Weights of a small GPT-style language model, trained from scratch on English Wikipedia: 6 heads of 64 (2 for keys and values).
Each number is 500 + 40 x the weight over the matrix's rms, rounded and kept within 0 to 999. Layers, rows and columns count from 0. Numbers have three digits each.

# layer 3 MLP gate, 768x384, rms 0.0595, rows 725-767, columns 192-287
481485476507506547584498497480542451499442392499550565570511520413515474448451559450454549509470573534505507451449459495494493587452489554532506545532486472494448460465507513479445410479533512578504567472550564490542429508511511426537521461509507452464463545463542493478493460432496436452
510526432512474532495488456468528435468513536513482448525554524458580477524548496429550463560444492509478491530501459500524582535505456541466462456487464559484470570516491469527462533499494474586521518471451396468526556546498507535507516442515486521506491440542534488517529529529506492496
493531491477495541534548441476483596466511503465539499521504478538476473488469549508520475489438493443518494504512518481598527444488452529493526491530411477627428467488371444567467453561508511458469535449568520474524459460495487479487494436559501464532460451506511485525465443469511500528
502451506480512538486480492509448539432473559502495511530523510486527481605542517565499484515490492471488472426487492501512465519477522572495453501538454464460413483478535552490492542507459513510486494498578482492523425534531505529521538516463480549534476426480471466517454542485458483454
459468500506498515529501435610505570493482440487563488476523527509483443468533476559497520472468557490473451544519446446470503576462487468445518534487534484493550462476503499522509486490481530470512502506552508452537528477497490502540533476524455489519392535440497539545480503410489495535
483506508498469582482537435466538481509527492540500489593581519429488488546513533426471503569376420552497592523505575535452508460495567446553496470480488467491519446536479493526523426474468441467620502460479449428552526538489579554481474607549464543477590507543530523478495490499439533424
528493453494483524507552443477505450553519503499509537534495493519505425501521545554540499491471483451451508492547489467514492551539524508569549510498428515491573477538521489454537580453485597572524540539541532501581537452479475558422547544542457549503571478508544441533561570500483471538
483468502499488508542487507533473449576471473515492459487484551421434547499529533487453479492448578485522473463520424551508445498521539456525503478451456489512599490494473583463477524464518515451523434444506492554489533517467508449488494471452425544518425538502534557568479476522541470460
439545473520475540485475470520520478528501464497503507521501488516538503480468556457576477446429471473511482522520509510527451487484557449462533526452508508548465479408529509536541460452452443505482505447470531524469539545541528538486455496452493453553501506517497541492493494408535590488
507479474542557507448441523493471553457450557465482471527532496582493483505522552487518506532499478471546477523540452472514587503438463514531465456465506532554494455543525535487484448437435439506512563508521437439494541516493485558400507506429492442448580480568555505461511458545426480463
501532500475546596527445481469523513596418503573474483486504500509470469466465464511467427532424403469527517465471602423485506560507546485454518508436471512495464496494543547560460507487464541528474489488471550450562511469550534493462489533549476596526416449482523499570477488472579471537
509496485500538461482497537447515476523488525485464493496581436579557529480515498501459526559523528492459501542456455471538482452481572522416489483534532549487446458499500532539431505451565465481527512501474469468499438559489513429452560505464505519512468557533497465511468504542542495531
490513530372533514471462557459469620426496448417483508506601477541564488559489561473563472540416486453503454510544449520624432483441528371462433387507455480481454496489537559612474450443556566442527427568509484525524430506489496488465546490472545505565465477567483545525494491468502516514
501514539467559503493535546506481460501491501446480498459492485486559510492472431521468542497442505456524485480528485519452532460469512505498489465524536484502496523451474546497476529478525454531528528482501487446523423474572488559570535485485472503509555495523590523466545541455468513519
494427633484509449465473482514446466433531421450491397488464490515512427521498510519525474453478489452536452495518509429499516472540539558454533470489499504531470536536486499518568469466429493518515413526482414508501501445490533514532531394430465437517480435547523560489539543485487532518
483463497478537564526461555561454571518527466488499547512488549508479528519540495579549498528467487461481460484515522518514493539443534552525482522532511425581459460484495492496569542474412459586422499534504520498447433481515558537396565564413540447508473560488442457521535632510486524521
495475511470466546485513511481524494477399528513541483566548526467493468545532502496497506547431470559496527556549522500587468574429527572567465413493418544560529437476530482522566474511513494549476448490445461476618479439528531524471480502497502509545504452440584510451532451544532459512
540530452522530509509511480421541527527487507558486414599461475485510527484531464502529622491444498543532461439588454512510580488459509428506418494524477483544488462503460453498547451519488414536506596417431580549557470504517514560517490548585561543490530444442559506480460511506518474546
409448535514577526549471463522516605450513500480469472513527519502470472496495518571504515472492473516513517496523518583531518577457488542522483564501463486522490541498580494497539534452532483544469529511511521481588601470539547538446465511503456511473498603490492467448452483494496466536
443511502530470571558476473429473555515545490501511456552478551512573518525569523519556525514456527529496441461574476485484564485494532531536452531516487566525500525505483419548418498449442472542444511417443551560484591456496505482488472502521524567472488456433578536483489495456410486491
544507500456569513491496507477528485517544554538587499505517523486565511474511498457505521491494536466484475532486489501537518502465472519472511443484487511497516522486529497538499492542477544431519471530510466513471508527497513457510495503464519470543492483502474534487533544509505504541
474488516470536569472463497528613535569562471486461455544520462515566470493491572481459486528464495478545441490496474502502518501477520490484461429563462499495558518505539534542462530490551485507450536539504513469552453496470541470494483403557562531527541495463579498537530571411512515503
539530439517481510588528475458443533550443493536492484547491499451479477482553517510503584561468571494527478530571528476475540541557526463427576453490521423489517451411455546509508451464472495520553416493538460506531560564513497520468503489483536500537510470454563420551525482455488533515
501505535492473460474468456476488491513527484482557572569453566479556468475465547571519489494492436477482460499548468481488522531510495575470451518445496536550482515513548412482486486508486564587491484519491525474429503499567518483402453510557499506515452451540500574500554464525472480517
552493464487536532552482522478465569449468460450487579576538510500489512462489594441468478519418493512491492484531532439557500430564487524450483426470465456516502521409511518581506449514461481481497438486530439518571513479482562559546491526443540479575517469548536514561407545443517527452
477446532513426528526497484439413516559439463499528488498497510527525489484474571517529539513459556563516407530527510460541458437574569545443499439514464516457506520521473517544487502468517496513474481460523426509490458504452417454519533416413404534433457515522538477527474538499427475436
449459446495465544486455559460446492520421493423471509538509502565483441570547533491506515537496587536528490505494526510509507440491510570527464501452487505523449544407587501556486546481535504543505473552596499552568488556542551450458469505465445425567465575549485494490414508499573468455
403496534458471521519472460532523476552426513542524469452587496536477465465465553500473511472472498470545501531507561467506483479492479494488466519510421496527455520547519483478483464520514540501442530503503531504512475521519483458485542530545461527508520531551528552490483471526518479524
572541425528459472529519590466465471492491502445461484506507453428530576452501468490441498540442525476471452479497553537520539468464552457489460452490495540516519515468491456517521472514444503535470516454551496561503462467491570529520528498502523497445482427543466523555514510461464536524
458478469456464511509515464581535582496553477478470466475590534508479457461470463549424551543457493527539460522489456538566476516538533511516494495449453561491430495527496471474479469468472495534496492500528478538463528540478535515411519481449502544451401517525487531474528514481510529532
450460470472539531433496537523518563440519466487555510546446480532469485530563478518412476433508497531440464539531536496567477455498544504494527517511468479508527501483533512522502490435536505526473508505504484533520507465433524512461449464449537468454565528471534516464489543446484473537
526485466440472526519495498520482463507423466417517564531524474481546514482489438454504543457521540549521501472525503489498492514491477480475497476491499555564486493488492447516509519530507486526437565534521438410515541426508466483504526506456517474542527494501466516498477508519480520485
511468500469490543516461545489591484514506485508531444488611485469477438492497500535456518447466552526471507534481484509506501488441500496497550535526459461549515523540518467480484489445542509487580486514502581468586522495511528462508478527607507489556445489473527450518520504517491420534
532506487548443538527483478532494471457445424559540518474458487463442433515413551453505474480442517476513432521526559542535539483505461515563486466536471487532576524527507450464537522486493441535485552494423547492526518538503552518535446570476503536469517525493495489538534533493555521455
511519561507442479573528524460556538517559434496525506564533531557588475483451480487480468415472473401527504502467527474518440425427530424509473443516529456499512480457524482464460430528543521548481526509470521456519470479429521504508485496476522484453470580524512523505399442477484534502
488499517531556413535537459525454495499464482483563476484472509489526405559447495489489523560474474479528406551548482502569500503510530472413527530498461474490492480536492609530542519556515502485523530512507473473476586488518516505581532505491403508460508531450508455458481532503480485491
549528485460496505570506514501548573544433490541488509542598516434538514511513479528482460539497492503473421460459576549536565479481419477481538550483492478483475380528506505480490430509452444535482522436524537423479471601497523429488497537466457553470491491526514511582504489501573540492
519523515588496477502443426482465588505527493430475497485494499443541485469392625502481509406447555488532485473482494493518456486534513496553538492459529568461485515434534534498477486389540509558537433484565509532430455512510489426550471434627579503497480478484563461512427483460452484521
470538511493458533499479463551566516588462525526467430482583494505567444498488460518513507444442479491452479492417484485483519478500465463545443503531463443496443516498513540477523423426514476492437506539509492503430504513540497376458483489501580482489399455513548514500494485529485517522
487467439475516466518575481480480441467468473464482495510471467470486513537513451463537591541467525480503524580527537588553478481488533548478404488536468466559438418476420542618534441412467519480437490470574520485508554507573461588499543512496504501545505510518458458477517548393490480468
492515567503481469560488419494492458493473489414494505451438438482618468450504504475460513515492511461524505514562557515521483560548513542476494462446512530489520496456428528427478513495493507578467495553479421499522501530583523450574527468515506457468594403491519493557528553438468516545
469443527569449487535486466518482508516452493590539452529473462505478461568487513515496514465447550494451539448535577490510511474524492500579505541500391507588502424495538520536560462469430536511522534516535461516476395427388638461439535458492530506530448420531556542569533549524512426479
530444516513480459549387429533486486489519430434519545561507486520511496535437538537536464507435535473499490509527498512481540496515525513514485486507464549519545415422421500535519559554520537499517448432542486495472505500460540543536504442445489528507493426555488542516532559527521426509